Weights of a small transformer language model.
Size: 20 layers, width 192, 3 heads of 64, MLP 768 GELU, vocabulary 8192, 10.5M parameters.
Each number is 128 + 24 x the weight over the matrix's rms, rounded and kept within 0 to 255. Layers, rows and columns count from 0. Numbers have three digits each.

# layer 13 MLP down (transposed), 768x192, rms 0.157, rows 291-363, columns 0-95
149134112106127151151130170138135111140151130107106153113107138141103160149100151098151151107172117143113113184109113124126137123064124105139132088121163145173083142129158102142127131135105143147121090117149083128118150197148134099191125154152134130169134174136111108077089110127127157187
124124149146143117151086104152110102113168126125169112116145123140118106151086132127136152141120135104128102084169141145135091133131147172107110132131140174173071112121130119097109121118134158109111085122157115129088127138133132119151083110128147137145103114127133130107070135120141150148
129168143094132143127129088073142093158093163146118115145150154102140134137099148129141162173101123153175153153169113167141140135152133122118155151153104113107124127143159120130138121137120082097116194139105082138093126167119154128117150091112141098099090090113148151175104124168131144135
146096142093092100119119103119153102115141117141166160153159139120104131151149160134134145122111071128171146149090080109152116157113105120108121145172155136123135154178100131090137122103102149156123109139126137105144120145122113131110135136195139123091073147152189086099121175152165139107
146136161121094155138139117147141106091151153122096107122118129155142137127132126116100107105117213124132107142153120109102151143125130145129130092119126104152158158143218161120116155110119091120158110112134101133129146152131172126147153165122149174136135135138106158111130137129121158116
115099116134135156143119133133144113134136077092113144106177129110121112091108126093111137146116087106098154127130186138168108135168103142114128109134149122109150104101127133152112126147141111133130146141141105123158121118121114122132105139159147093125119138136138132151128119110130174151
128143113109112103133125125089148069168109127135139142154118158164150158104118118076142138127153116133106150119113126155121148150123123115119149134128115150104101098116125130117130148151111110141142115154145139140089108138158145139114135073111149129134110125123110119085154088130140130092
140152122132146149091102121129058104090130119129152086132125120107156094072127136095130143129102132115134129153140147096130121127123115082111120094151121170173126156136116127165109153107079154114111145118116165115134154116124102126130115104107138112170149132111141092090134158157108122165
088130105143108161149138139110125124149116149142146107156144082118124119101112125137098087131125106138152125134140148150140145131130142100144148143144133109106087097130126105109130133120124132160108157126072144135128117126170128138113145134155118135105120127152146123121113119143112134113
174139152135117144122176063130095144127104147099106125058138146109099136070134152098121108155123173118118069144104164119092135142173100114094129120104112131157126131091128076113110115179150139155100109163158132141156153178155102117124146103121121118162136121085123073101131101113155140101
127129101117144084142151153114128131155137207143137099143086160106098113116105140129145147147148085113123112136146110104103146142077141109162101150147161144122116090104133143149137108124149102129165130139118031085147146108079101144132127167130133190122149107156107091126103074155130136142
156147111111107151098120096166106117178104160119107159130102157130112112141139135139131140103077150140095109082094124175118132114118181104117136157140065151132146113096105148083122127126081127121136134158131154141139123107120099128115118143138120132125147130165086110105134140112117124108
140145121144131126117137134134123140117142095134153153129140121144126145153141109132157163077098115092119106128093121150145117156188119140103123169110133132153140139111131125158178144150139164062113138134090117158129112162129133133133084145079122120127116056143165112128168087126170066113
084117163138072100111138149145145147149128110114072107114117107108156116125102087113130115130128133122155145158105137088151096113122122143142162114123154129130181111098142124129112111136128130122096110093134095132158155119085112138135129118121129137144147089105149103119146150067153097123
145113141128164140137125130107143122101102185166123097112122141140135091140156107144122100128100119087130114123157147117127141121171115136099135100121172121168119063132092136117158114130073151140107131118161149104157138155106138139132138126158117125154101121118143145132129074101125147149
129076157127107140132114123177121092119154119084122135113102158117132039130118127146110130135098042107144129119134108154124112166149140171157141155150092105130141132127150126088121153164098135142144124124169166116119130131146125166151113141122157105125117103118136132133141158139110151104
143134117163137169148166126146083142123137175145157119113146116174120090141111118146142130142116088099152102128129126141097139137093131166123120145099134158136127114154133144160128111172165139131170128139131135113134128155096081143143121125138135122134153156134110119133107133120164126130
106100108128101111142138113088087119151107151123150126129150119141102109127136139156130164110134153095134129151088129154129114116135122154109100132116105141158146126105132107160121120121122114149107141133121138131133117138117123151144103144119126116161148149134114121168120119081145135148
138118081154188108098139094112185132183133156121122094176166147129191117109132103104086132126128173120153132108122125125143113178112161157126135150140096137118142119139163124097129100117140194125061209115125120086141102132121122167111146178110128168095130110142111133126122088139153127113
128093151096127127127117126139145104156143091134170103086116109143121114094128128139141143133109071099095130105134134122148110141148140186138138141102142123166123104126116163110117109114154108112155107091132142110132158103146115070165136118130125127124089079099110086143111144094114129113
149137133115165118114078117130136151125157077153130173098136130100130143115141120151179157092122140134129116100108131122121107116146143085160108106162120153140067118164107105132140093099183111165135123094084115120116185105156138158134140115162136098186104145115116111130167094120126114121
124094061127101105118149163138155110096131132173133099108148130122164154114118168121089164111112148157165145160143078127122142083140145134150139145171190064137137176138083153118129140152106144108133120126127135108137126130131065136111099068123119119176115184110120137090156115148142092129
095119134114158105130116088137103118126106074116093121091118097104094137137129148107158107112154138113105121098132158143071114121158133121108111142114154135170144145150172161135159145118133146154129123132147101128150158132125175152108140128117077111162112157169117137155126131114103128120
115134141104118102129194120150139171145126104119105109137099089167099145074142173132120124130147163129142170143143118128077148087133101083142061141146108162124110094107143135161097110152137132112123119121150096094111125127112125106144128129153117170125131114153131105122138128127107118166
142094147121178130137110177147134143157142132112114109133151114110101123144150140159110103076138155147163089128127100132126092120129122107127129145125102174152133152123148121091116123128170128116093146122144136108108129140107107129077114166106086111141108118135159131120156134100119104152
171113129137190174139104143090135062138136145135108116156168146139109124112073139145134123157114127121095156130113146130165178111119166115148089157123123110096180114108194138122151123113098112080156101090140185146159182131128107110106171111132097080147139125121124158152087089148174123103
093117140128106137159097132087128138095139129096154107177071104093159115140113094149093103157103118139116121144175146161136160118176124150123088140104107096164106089104128143141136121123107115162171138082114144156113165102125147106110123119127146135091158138125132109107124097156146157108
148118181131136070121161106107133128141127134084135139133130160138149126165124147117133178164125145135133135111189079111141105114132148152167096129128146147111147084149130161084114087096142113051153166146149122135132136131109130176128120123138098098152123090165148118151126095114136102105
161113115143170118119150104186099113146116142120096161138116121098134146107119150101093145121159155104110127152140123082132100098109195140123171095118104147132147088133130116123134116169058120103147101140139119167134174134113147107140076141147157150131159102181144085117139165113134117124
182165107119078141114152130123152107108127184106145147074167134149124115107134132075114153142138098115203112131136153118107141154128118195106122131125121132125128149108098121133126143126126113117086160141152113129118131120136100135146083091144154135118148143128123117169160070109170117107
178100118121102086131097108141136128120100139151143102145132137126118137122115100152111150111133132121126134160118174135102132114151154151140156112119104112120132159112118124106153162165105103107143096112191149154122154146166129147086085160167094136160115101154133065183102139123116128122
135143119123150139139132142152134111108160140122090119135176127138131095117102138157114072139158146107124123143126136129105135132172096129136117115182131119083072128116122126118129158133178136130125105146126119149131146119114133117139126134127150177135108097095110139115130124145100075172
138117157141112127117140119143142089149119086109136105159155132128116135139134122108124142141161118133096101117065133163129164133118124143144155116154088124112147137131138136127147083158144101125106153144163053147092130105130133132136120142132140119116155108115099125128123172108146128099
133134127135141076154112102103090135121145118115112117111133131137130133122174167120144073115140143103126103122150120092117110131165147117126150113134140089139132089124131123126126144148122111142113128144103116149136163151145152147122168148138166105108101126125112143127107130122153160132
119148123166183150145114132131094111087119138127104134126164153119074107104139107118113116158129120136171126140098095091161088119130189125112136154154136132144111110133114188117120153095156156129164143119091132124113129171173126096130159107118112104066126176092097150116154113106126154150
137142118119134099161138146155117118086093130126113109090158123104113133139135144149135119131116144151114162087122106161146113158105104144143135132176094149087114095133118149076164157152163095107109147128159117137153144141128157142147139114100134087115095095120113108100088146093102091116
138111133155146117115129121103144167093129149167131128068158135122124104140123124133096119113126118152159147103138127135134105127152119116154143129130098127130138105113108114142146124129142113115135144134099123132151132139102118101170171139133098141128090143097141153172127139132106106123
140126112145136149133130117131092137122151161117141126141123128108125119074128139116164109131122114134133109129153178102148138135138177098095132139161076145111111140130184153122147139101148146097108150120120151133161128111128129137166111095107139133146127172122138129138113157167163092100
126128108118134152157159143156169150106074125116124148137122125115142164119113170145125082119113117128105080121155150093117111119136108070117152120153116109107082155126104112133053140126156151084181104115136118138114145125107143135135106146137137138115129139110109123141097120097143160119
130148120162109150110083112137155080143129152123180134146157143132087119118145123128160118108112098166104140142105120134129136124113103087118139169135124132123130114120128123139094129141151122121097156143103158143113110161136142088147128126148136101099137153137117123116105108106138130140
129119183133178167147127089110159161132152124158107151108122088158128107119124132118104132133164112113147116101139117112123167146142102137133117116159137128109137136088142153105161160132110100135140121139101164136133139150120102119161142129135120121142107137103134112141120114135131136147
133174113161131125112121099116117115090111116124132135121136119117102108125145105159113144139146150182115125127130129102113127131145158127132101152096135160127135117123128116144134140154133148121107124147170136135136102134137135140131119153127131121163123127148136125124131099137108078163
098146118135158107117125137118108187144145154153158125143114149129109117079099093109085115162140124121143141074134192110125134151077109157113152146147074120141125080081140097153169119119130132138123143107119179154131138103141162128137115096141118126159127113136114149153095128153158131137
078111126153159140093133192176107081107109166149158150131113128121126113089124146160100090158126178135118133122109136178138114131118151112158107151109108132122137155103156134168186130102078081164153111114105072158097101133126116116126107113097149122104128119112137103083158098157111159146
121115159064098088054117135117196169146190152103148136113125156133125121084108103124140120168092146114098131140160065141119110121130097167073113137154052120125125148159152126111145114130100095176115155117127168158120153083129124086101088158153091118137129120119106108119132138102134117114
118125125171159168122115099178144147138100095134127159140146158099111124158121128114136129171124120114106127147132144099156133120099161097099081136131142139141127153154103131160142145128124147099177144119150121118105141138086086139113119111130158135163165143111106069085129142137124135124
103133138130128127121112164128127128142108119170109123163156136138092094105091134153133154101130103128127127146133108133159136134136123105133151090140146081098167106151150107133114148146078150140158128141121159143118142109159125158127136105131141133171140090108085124119116137112163102159
121116106153133141112110134170128176189127149122110164136141121126150114108141133159137122130152157115155162113146150097136118185135123142155150123124099131103107106129166141124137161123153137154109153102102143114118160142129108142097094127124131130145107138098101100123156100150178131145
138130120129135187099131092117128130118152125119086124131136144061118153126130154159113130101154130148130157123127145130151132127083125162141165141120119112116144163157105119119122146151148139155162137114109139095097104128119144125183078174147127140115105130111134081077144061149123100100
127148142191138124097060154118093059131153148112099121104146134159161132109158126125122104124110146116137094162194146113141118132126133117108081128143094146116093129119135081112114113116128132144142114158134141157104152106149112109130101150135092099142140098131169115146146132144124114114
073121079126140115136071158139097119106153147068126092167138127109159123100122145036124125123129097111132073078158189153132102133093124114103206142142095153096165080135130081133123164077161143108201087094109196135172107135148147129129133145115125153086103134114128121135110108140145114144
136122093143159107114136067078102114166122126101120131169088146120144143155105115170179108117117107150111136105125078161107103123149146180117143107132114135182118101146147106118135096154154138139124135119154112100123065096132152179137131120078113133121124121155127121122149108119144137150
170091094152152089140105094127138144110121152173123135114110119126099170116136171165078101140113110117150146111106142145066153106164142179117078134170108074073127120178080167112121154163109156107116128124165108083129127153125105160187145170166131086135133064166168128158090125169108134170
140162094143130134136091101153132085143136136135111127162152126086123099107103114128143123102105135128113117127128119130161084158112142137136148094143142132125141118123092172160150138147147118138101125150143093131100130092136124131144146158134147115134104097094120121142129160143171170126
155134147114159141113095113106110122141134114150140140151194111152153133145132112120131130157137077180115103102118109103125121139129135125124149116097129149115122088085107088132126150130114143145127131082135104123110118157167117146105147133157100143100085123148188123123130121112127143086
101113102151119138152092135117100047151118140106146108129158106136105129123132118114148118116086136147167083153161091138136116146169121152109100120130131146137115146134146126113115117127110148139133129147160131129109153127160117097139102138131145123118130135154169137106111150096167126179
119123134132090165134161132143142206123122138109129101100147121124131157178109141131107146124080104133150118165141160114140107123112116145120149101104159121141136124102115107141100163144140175139144110126133121137120145120157141160141131132117152114156096115126144169142140134130151139114
139112132099131122146081124171132104117089142125117128170125150120140148186158133114113149181125099141139166134139127087101114066117141149178136122109121142181134181165168108163170131158135094143131129088163118156139158132118156160095087142119103126120112115143125161155089104136140118150
140131134091157128125059148094119100154150099118093086130122093085123148180108107129152129094107107081134100143162163148133112157082100098111178116177125086135098159136146122096139134201092098142122145169109111151128131134123122149147131065127158113111147163065170158157125122101102105143
127160127148127101136098141110113112113138108113163094160129117124140141174120081125120132140147131142156133172127102165132156081181126152108123145150146134166109144125137102109121109133119131139118143138179104186129078135124151122133142156117094142115152085092122119122103133175116128130
113154122135119083123165204082087130125151117141106135067145124097112137095138110145157146158094119100096096139102162105144147101117150169124141130096149134142147127102136100095110167094093092137124117183109096128155084137145079136137111093132095120114139142130151123084108136117109132113
158179131136152162146128170139082119143067129118059163115160119146126135098114124155160158136164126154126135150113119128156159151131127132116113096133106187148141139146193078140110135143157122114112155139126123115146136143073116095109130099108124146143120122108092123142106168094141106119
137096128094184129154142178124189133131144102123068133142131161145118120152076136144186113164073131130113062154107101149137153123110116140117163100164153137104191069123151124149147133072085172171177126076153158103104134133132133121149156074109146193167129152094137097158132174130144136062
142141109133181134122110112138124126132152137102117134158118124128109121137116121089116135120129111138141149104115143156123120132143133134124159125133135155107170133080120097149139131152150142136162149119120119143117113150160155133156169156137095127101115099121064105156135124176123122153
125136145133148157137111119126124119139105120149095128102148083127145120133105110096101154078128124121146123145165177146146108168140087125135084080161123148096139113120132090126117115114070087128116137120136126135172107146138153143115074165134160107129101144129091125135094112097135121164
078152131152159122172112112097140080132130169121101100147149131143114112189156116129109154121139128101121068126121147143131095130167149123154171151205125103163168134133123157132141086090154095151144107114086125107122177190185138113082167121148132083118182116149151118104088122164137134119
093110108129144128155091120151100141110170144119103175147112126158126148099151131124121143173144113122135110144195043147154119069117135086121137137142117136135122160115131093090138145152093161164135084146105185110101181098165097107166135174161140112166121115123142108148060120137145157124
121160106094110129124132163104132106133180157142095144143132132117141150142149149116143146130132124132138085135118057152095111114162119066126127175122116148127164133152107162066140157146133142152118092110135163135115109096077116146179128163098162103119156109112103141133132113162165134101
151139154124140127074121106125125142084118159139156154127135114127161150143134138150096151047143109101108123120171107132119114147178094134095089145118103064160154161076161142104153089129172104108157127111117151142115123092099109183133142111171140154144125110110109139110141146136173102178
117136102142148208131122124155174094135105083159152139128175146148130101125153135116174141082095114117165135134137123132114144185130089127110080164100115099157109106126126123126147141141150134127125130162103137137091125126149153119100139124112149158102135133152135106158053116117156143163
178096128138139097125104122116137168107129136143165173102131138132113139081162166123096125113092151142123142131123098142130108227133087139108169165096111151097120117125158093114116146167103107074121133116094103157080113121117137156158099124148134166125131104102129133177126088139097139119
119119114103147131161137141122132129120171128134131157154130117132142147132150074146150121119134106109127130116129153113124131136133167074147092103094109118130153163138098114087123114143115115160080135132168140149087137151130130114103124121117128155139146117157155159126150132119100099158
137134126135122119122158096152173130127101158155130160119114098124123098122102138130136156121103114108089135134132173153142109144167116114098178143147117129110120145134118136139143137133155093128118110130171147129136127121102099115121133164137134122123106124125118143123096105150117166090
# layer 13 MLP up, 768x192, rms 0.157, rows 292-363, columns 0-95
100118147109059101108112071176076094122122113130130162102159138118132133125131150130126122172137131165147100122115100136123100132111119127150142092120158154147128121125107143160114106104139133140102172157090111106095155122095110164155133133123137094147131135099128143151114108114120135149
136127108147134099145103111104076106136110084134158149165101131158134132160147101131149121128136175145135149097116137109130133119129101136116127156117123148164148103118114098126153089124130141151079094106139122123175079136127144118084118096100153121101129092107137151135086134138119162109
101156157118120131131131145095181146107109139106138119097139147135112151135106159146122088133142098153152135117128127111133148143086122179112155148153106142131151149157164134089167143114107119142118091056124132142094167118141164167141185150124132118168091155122090126126153139123147105124
132154155139102117150143095142144148102104060105123091122105104131122164121103109123150157167119160137154115098085087139106115148163123106158148150176097111154124158135138130155134120142100139162116103119109122167163127135134159123169102178137108129070136121093152098098109124170119127140
183149125103124130126168123124146144128164145154169137104103119144131119149126107126142154138124137128181123116177119136070097157093135119129121092150124158132078162172102107133144101130175127097122112124150153108132147123140121112135136123081125117112103166137140096132152134104106100117
153138120123079099173145161121094135155112095211157139148121135097108130106135108134143123139158123155151133174113114097122150117121158090125130101126121112130186135135080121144149112121167119103140085072141103124104131118115134125140166138133124108088119110134178182122123136155119171181
090143107140106119109131136130117140149131092135150170166148135158101164127102142141140117147117121160104122145152163148100155132091166125078108166128125123140135124145099163169141181096135153140105125121161143147141143162138162144107147113113116111092092136132098137134146150189149101083
136138127108122122166137133098134109134139129092118141126107146167104098152164151131124139117113137125123124090095147074137121143142134151125123089118181138112142133129123136178140129125138133146099138130151111107116099142132114123138162118123084094132159110112122071100106129136087152118
119146137136114156152133072126181145118137115157148130115108148103182157087187134151164149175156096117101092143095175132089136140163162131139191142119149110118112114136144153136151158132079122103097141103124089150163112134125100154158124102109142130124177109139075142126127110098142156120
128162067147120142177121128139129108158145121111145149164148106132151143117181085128125100170046103145164123147144097095115079124135139117113153107128142072165115128106114107130110168153084088115110126124138115140104128143128120108136131126121186105146148096147135131143136158109136132118
129166165131124145136171174124156138091147134136104155167125111133162136151132099132141177145152124147063096143112137138094155090151120128122137167115160115120112176111134132136143073087116118116085178128104091174141127097123142131064151130101119166135117158085131109159087136111148113122
081154105150124147095105124154124136130181155121179150126154122172171108119121128153133170044082119122127113111114108142109140126112060111125155160172164119139136134111122144145160139137123124162158144106127103155104151137075136135126114063124141113129146123094120108169162120134097104113
160136097111120120098160093121123106130121118134135121105114124143122129108143174159128117178121085091106143163109113143107156168123099138135167134088149136126129124141134144129132101083111111112129127128140130147054100131111098142126151171104119136119104135169149135173089111151119131090
136125120148133108134138149122160120148126121075122151160181119138135115100133102130129147115120112159124140084146109163161092110113171140150121108105129134133135134120102096153102126135123120094131125130184091169091130122112105118147104139143119158122140075106137083110131165145137113142
137101148136130130139104142089102163113134111093136158088109097117124099121125115134110122161095131107157128146091110112153159131124173095119135144210117167130104145129117140102119130157147165084116144158169123142098131119119137104080132094151139103105119141157151136147141139122141119095
121112110136107110163131144129102117136131168098104108062123069121130135115108114103154129138095119125116120109154134143159111126155124150163161128106142117146108103146108106130149127081159113104123110119121137135115135126108120137155111119144165139150139148121159114133125130125153113168
133125149106134121068103162142125150121143085122102127168105155151162145130185131123102082123123153135122127117113097132139139135157116127177143125139167127101125140129129117174107095122128134101168136106095145126164095136140159121140116129116124152132088142119111134106123127154133113104
100100149108154149114123114132135166133139137105150115115149123122062145138118102100146151180119114157123119069101123095137112100112132167149118145117143144071113108132112147124138163150152112139107127086081137164105148168136136147105151174145113158136092131096134147142153122127180150126
095126136086145129145111094158130116169155084112108128126099125096088123152124143193133119120086117128160142158081130141118105133140149137140103119095111100139115104129113159137132091131090112156094155120107149149106094115124129091159104138130117086111076092108150072126138103172141162150
111122137115157116157165128126115090141108118122174104175112129128101137151097125106097124155125125146132125115132145127148149131144179124109134146164128104191106155081113154153145154114126124124134140130190105151153181142128130112170176090124145085119120173163101084101115166119137110166
043078145092110086141153108109108096112086130141179117127121157108152165131135108135111128113127134190172111115078142118120107133146139104158149178159141070127118124120104102156154134150137081131126104132116193143136138137084099119125146119145121084124127103143097136179139114155148094098
124099176121120106127147091166138143128092119111144128101118148117152145146141142168126144111146113157167130146116099129147124166118099128150110140102087108059116121097139142124135131139151137112108106126119115152096112108115151123106105124080115127110131163119126081146120200100126144159
135069132107129172172125132126128116129137119151119134085180104113129118135142139123094100165123109121164110139166132161141132120146141101100134085140131112109148134146128103114143160164110101092153099146111167140125082101097154124148169130136099149131110161097122170138131106071161129112
132125107114124132126130120097156116152115136133137165159111104145149166100101136142117140108110142166134127130118127133114137160140120097116150141179152141112155062085091150123087119151104144134151133132115126138145119136120105141139094143127138102121158156134116131139082161141059117135
132086189120139183148081134141147144116104085157134127115152109123126118069148099126114124107126155152122144085097104160153092128086182147167133112136132093139137104065107110177095088126088142181146157159149144140109145146104116112130080132134111145178122126065122098139105107158138105071
142142094159149130104159150113145149105124100133142115107085158117103137129145146150132097098146171134135130132108147140136153104133151094091169110170129153130129150087131131166157121141144157107116114066114155124122102119136137139153138140123107154132120147155122125148132166110132110162
140125175202115136126138135158142075167123112124127143135115139142140163116154105127200105109128138147090133107124087100114098120154132170188104137113134125137175140099125129123107159140115120181094126068142138172085158147154161105108088169115127152166136132114127095127138134102149105152
112129138072123125128126132087098155171129131130136105133150115107141095153095116142146149125180153145105142125075091112157127108144136128131152116127167126130126159138114125096136128116181113117111131117133123140095173168163103109114123164183108164138091079134154103113168117087090150144
103146133117120143108108157155113143191147120108126146134158133153184117087125111138129119152137118161175112115126107112136124128132121133164125136128111093089119093167118109142084097146105105101125143131086124102105160153075125126117105098110124102111143171181134079106117137124108093153
124140103145166153120141129072163128131117169112188118131123080151142140115126149145127095141143124167109133137100159156140141110144151130097152097128129129138139133111093098158160161136142106118128093123137139160101119139120140127107120096096116095134118092140104138159091146155137140147
120116155098125119130116109125160121181104123153128133121104125172112154128139138100090137123121143127161105143090130109117141163075112155087106111147134138123154131156086138147123153114135144144164138127167076141155127168159150153140115080140113105108117131160128109124148121143140130130
147104110098126146143098123106194095098097114147152112149124113119130123134128160119124138132115102059143100135118107150111061117133139099116126135147118113131176115098147187111130160113140097122155165161119116149112135162134121161118118165112152133154133127131149174139124108103134111137
108138129096100112153116125139125125127114140096101113130128145132137121157150136144136122141132144162127083147130127105101145121104065133133119142133090127111118066162168151163160149135115104105096125109109092141105135143121121147117144122101114125171112089112125155147151118103087099096
147091162113131121167113147078155145112130086122171102106111143149129088126118145094106150153160158127139134118192114147114118093093105134122164077107134144138130130171098118137171173138136108121138118121116123135124138119142151135191110120168151143137083183137089118119141123095113116112
131111160132146148130145112087122117121099125135136152158105173097138126100099160152121131113157146100154104127131116127104142127124117125133092170105127121143176092146112125119114132150153125128096073133143145123117152138143111152121112166159110160142164102148140093130147121158136156116
146123101146132152141086137107149155133120089127126134130092152116117154133096125183161137157128133158104125096146118111128122125110137171114098109145128146162102133156143108135141101148161120148073116129150099139113126113132122154128144070136119099117155129133126122143109107136088129115
106118078107107130124139133156161121144088117108155140144144147134086158143105151128115125127098092161110160107097084151108105068120064158107126097093128149123133117130104121107120125126132121217079151142095106128101132116102104112128143173081118178118082191121090128122142127138126150165
137146099133145117137117118124156129124072125133127121124147128172156176126126133168126132116148149152133152110167103160134141131134127058147168104172110133092112169142152104103097118133134112060121145102118146140110114128059145141149149150151129121127143154170130148148125122120147124124
118145103107129094130125116134129127149141097125082146119111110111125106090154123116140117141098137112157130118169119133096116146160140125130104129104116114098154168130134134147113114153090184103113144155192130133094129101151121122125148087163113138129110108119103145131165136135164148114
142131144124140193141132121120151130100150092139132194076092105181122137180127153112109134167133106104136152112120120102119148137163116092129101105128108146133134124134132098134151129148177163119102146121122130106111081113131119142091111050179096121067122143102166132158140102105134105116
118126093117118144170110171142128098161105148111122120100149154105154139147114157140146145125118097105132156136113115166148126130151115140109141091087147135135121133156116108137128127113166153127149104102106149147120133127098123160138094144136151130099159160117106149156123111143125137117
110150116110162143130163159090129146090117098119143109112119124093096134133123134123163102129160113124148129173147109151160123134140075112150138168063137144099160103117106135101122137135154097127141120127159130103129143139104124134092105112138115147091103117114112128095148111111092159181
115093122142155141119146118132129151110133162144165121130136115140135142042151105133091076139141137087147098167163151120122094161130065125079159126125124133115115125155137100103151111141145151141139164118162162146135140140087132126108141111127117126135161114113123154114129100104149141089
110138128133186109162131133147125130134151111119155094201141145090149109141155133119138105159129149138167175104090094081137180103155100123112114161142098126156126133107103131149167106126128151118168134080136119158139147107123133097078125096167163165109131102103103124145148106121157116160
128098108130167117114082123150126120117129136157138116133124118111076153122135143161154140164132131129158128115161179139123156111110147086129169108128124091102119107100155158125160099087131119151142111127131143115095150109143146121136133143093100113138140151146098117143144149076104129085
151106093132143107160126143133130132117107118117139188128142104103135113128119145109083135124159125070139128150115134162128163117081102159106140124122137146096151094125118170159110124116156161113146170160122136134144141100091160071106113177134138117113111139126158125149114136112131120102
150147138138151086137105159130123146106123130117170139114067104146107148134136112139100119143113139146144109154139145134134058083136112131115130100127144110110157113121110139090125122104125149138156162155132126124115128104116123109167155130124101135125142094104138127120109118124139156112
151101075119147158111143143136172137125109143129118140128073114140120128145158136131119131108157140149102110132119124145092120075112118129098151149101136102131138116101109148183138096140165137147119112116090133116130093114089133148143139121158167127117132117113121084152128133181090100115
136099158114205149126140112151135134137110122115122140079160129123121145145110139179122166122117131104123166139129179096145105153093127146134141103123189082112119150156115135133114169149107110130074129083123103123122151147112102130109094110118062107073137135082125132137176143179130137094
121109105144084137153120107117111125144109141090148133134092132167132162142141150118115121105137120118151135073131135145149132107109130117151132146138176105111085161110126127139119100073170122101162152106175174128130119147108105161086111119105157158110121157137167111094135115122123175109
120129110087135129093140134144110132121129143112163101142142063138165133113138144101150138135103219093154128137132158135118105098137176111118134120147095119139121133157153102109130143116109095151138136112166106121092162127119066109112176125154161127168137098153090105125146101154112123108
133119078154150129143125194116120177136118138150105077120069109132072125132148176167126156119085086143150125146089159110112137119144123135129128134138142135137140169127141139114128110145155117069145210128131119102159135123108099129121133134095119087151151095164130073167133078139158150132
103102158134149122104128122093133125184118095128115122108144153143142159122118155148146110139147099118133152097132137104132162173120077125157116156169138110128153102131090105079122113118129089117146136128129155183152097152091133086108131109124132087097090126087154136118103140128117140091
131128175131099114150084120152154099126091102169132167117178143132120159162130124121146165115112152071127087153116118134124105118101108147119124123134136100099157152108119151116165136106128101114152162092155146160138159093086118150152123176106094105118156127121142057118068120122172126137
113116098118115131133135091159120102149142149130123091111164152127129095098125161130117165123162114134132137135107131126127150138158115126166135090113147161147125138145106160140122113112154122111069157111108150094164128099104091077148125121167114106166136168160123172148118107121136097143
131136137088117118124124149102125169166152118131145129152101105134109116112111116188163124152179125118121110092100145119117145155098146112111107091149121116078105140137154131154129120112107101092097112089138169096109141130105153178139112147150148110122109169135102143139132110105133163140
122173114118114190109099145150121100111082116113153140182117119119118163123135120080122151188110141115166161106143127136171117103113145147185106156114117089099046115192132176161164147182134093185116109105081104146112123130185152174120124137196118137148117105131124122119118164124119139135
154103155117099133117092187092168087129114098123143095157135128133122140135137113131107100160126184161117138110133136118128116178159158139167133140170152107140110151139095162109095129135134202177151125125077165124138158123082109133058175138117152097137105166149128149150115121126144176113
155108143142057121131128155111112125092136121119124102104102141143127130118144174144120113102078130170119113146089153156120138127150157152154155119167123119107158151121154108140127145139162113123084120118123166131125108124102110125155103101156133171154146142115123110111152141098120123093
090082141130107125113084109130132114115122086149109115112126121164140150136115103101124122157072107162116145114129095113155118118103106117110103109138089129144151194141117089134131131090173149121166133160123155120118109153140167097158116130148146131119141129104127122123139141166078120180
097122113107132135145143151129166116159139083130144145163121086112107130132159139140112116092157071127159123132162144124092145078124151127099132133162097105148107132146115109135125143099149136122183073091105154122092093161151147101112117144158102167133073168121133123119147154142147109134
151118119102124147130125111119111162107079141089141121101102160120117141104155136155144152217118112098109131142123160129156113156095125116127139123077113104100137131168141142169139072106109109149109129088134176133097138153164114116128109099160131113156158154139126123152118112120096192131
161126144143108101147121146141154146107105108133107102157120120131151163102124152100132111144101095111149149137118124119115121100119134153119093124127168132134099138176119136133084159096099120114133133135140173136124136130104127104140117174123151099139147148118152146127099146121124107112
154131092156168125170126138113106115119098130131174136121093141142162087149123134097111127120108120144116134075115148114145117106122091151107138161169114134116105122155138105136151129162185108109118118116157167146147109143138145128095113092123109117099122114115188122155103166098113117095
112101132146068119148120126139101149136071153091137147147141122137105149118180161152124179134134131152127129145081122127087136107140070079133068113155123152139165136102177087107146127106139112116110125135118128117109137128147093089128115173130093142187126129153149112176139135126109109109
111129114157120117123095168143134118168112149181082141139127107138145132149084100111110127177156142119092076115059080152128187163103148098128159111150083122133136177110130098097125094146091137064164109103147149148164124091089110139118127164162149151152141115139142144135158088124075121133
112107120167123129068120161141117125148157133091147187175166136141150163107118124127137101098174118138088149145104128113102146132105190136119123173155133149157140097123095121136124103124133153069163113173141135145091117111118143104125131132158125116090067121116136104184152093140123074123
125119145167126173121125174123147144120065149112149123141121092127129153116140166140117150086100107108094150110112117159097137095103131114080105141095127139141160141150112164129150139115085136143182130087115150161149124134187174122164147118126150123079153121115124122113155172132099109138
129142084153158127112151175095096166146127133151150176133150162162147120134142167109146123167150128081111130125159132101143167190164100070127092136118113151153158161147107138135051113115099095136126149104140125146124153095112082116069150160130122136108100124109098190110124150166140125149
145179108153117121133108138109118142106087123178143060135092103105149153106118101099111104114091145096098156137141114179150142137109141106103158119136150086165187161126162150113128104100147143121163167093097126135134091100134135107110129114131136142097127128100135164103107171128096139149
138146147131171135138085157126147153106108113123096131176092152108155132136149122080106133149125159114101092127115134149150124161119168104129106141146147171150089105148112147128115085184102136132114155094133123134128092135120165143126102145120140116129097125105130142086080124136093080095
165131156111135074154143123136110130151150134093163142133126089126169151163083126155124147150130134160156164150112108116116156095127127117125073144097143128134112148101108129112110139152185123126156144085091087159099154133067180138119135132156143113079135146129162113095122109124148144081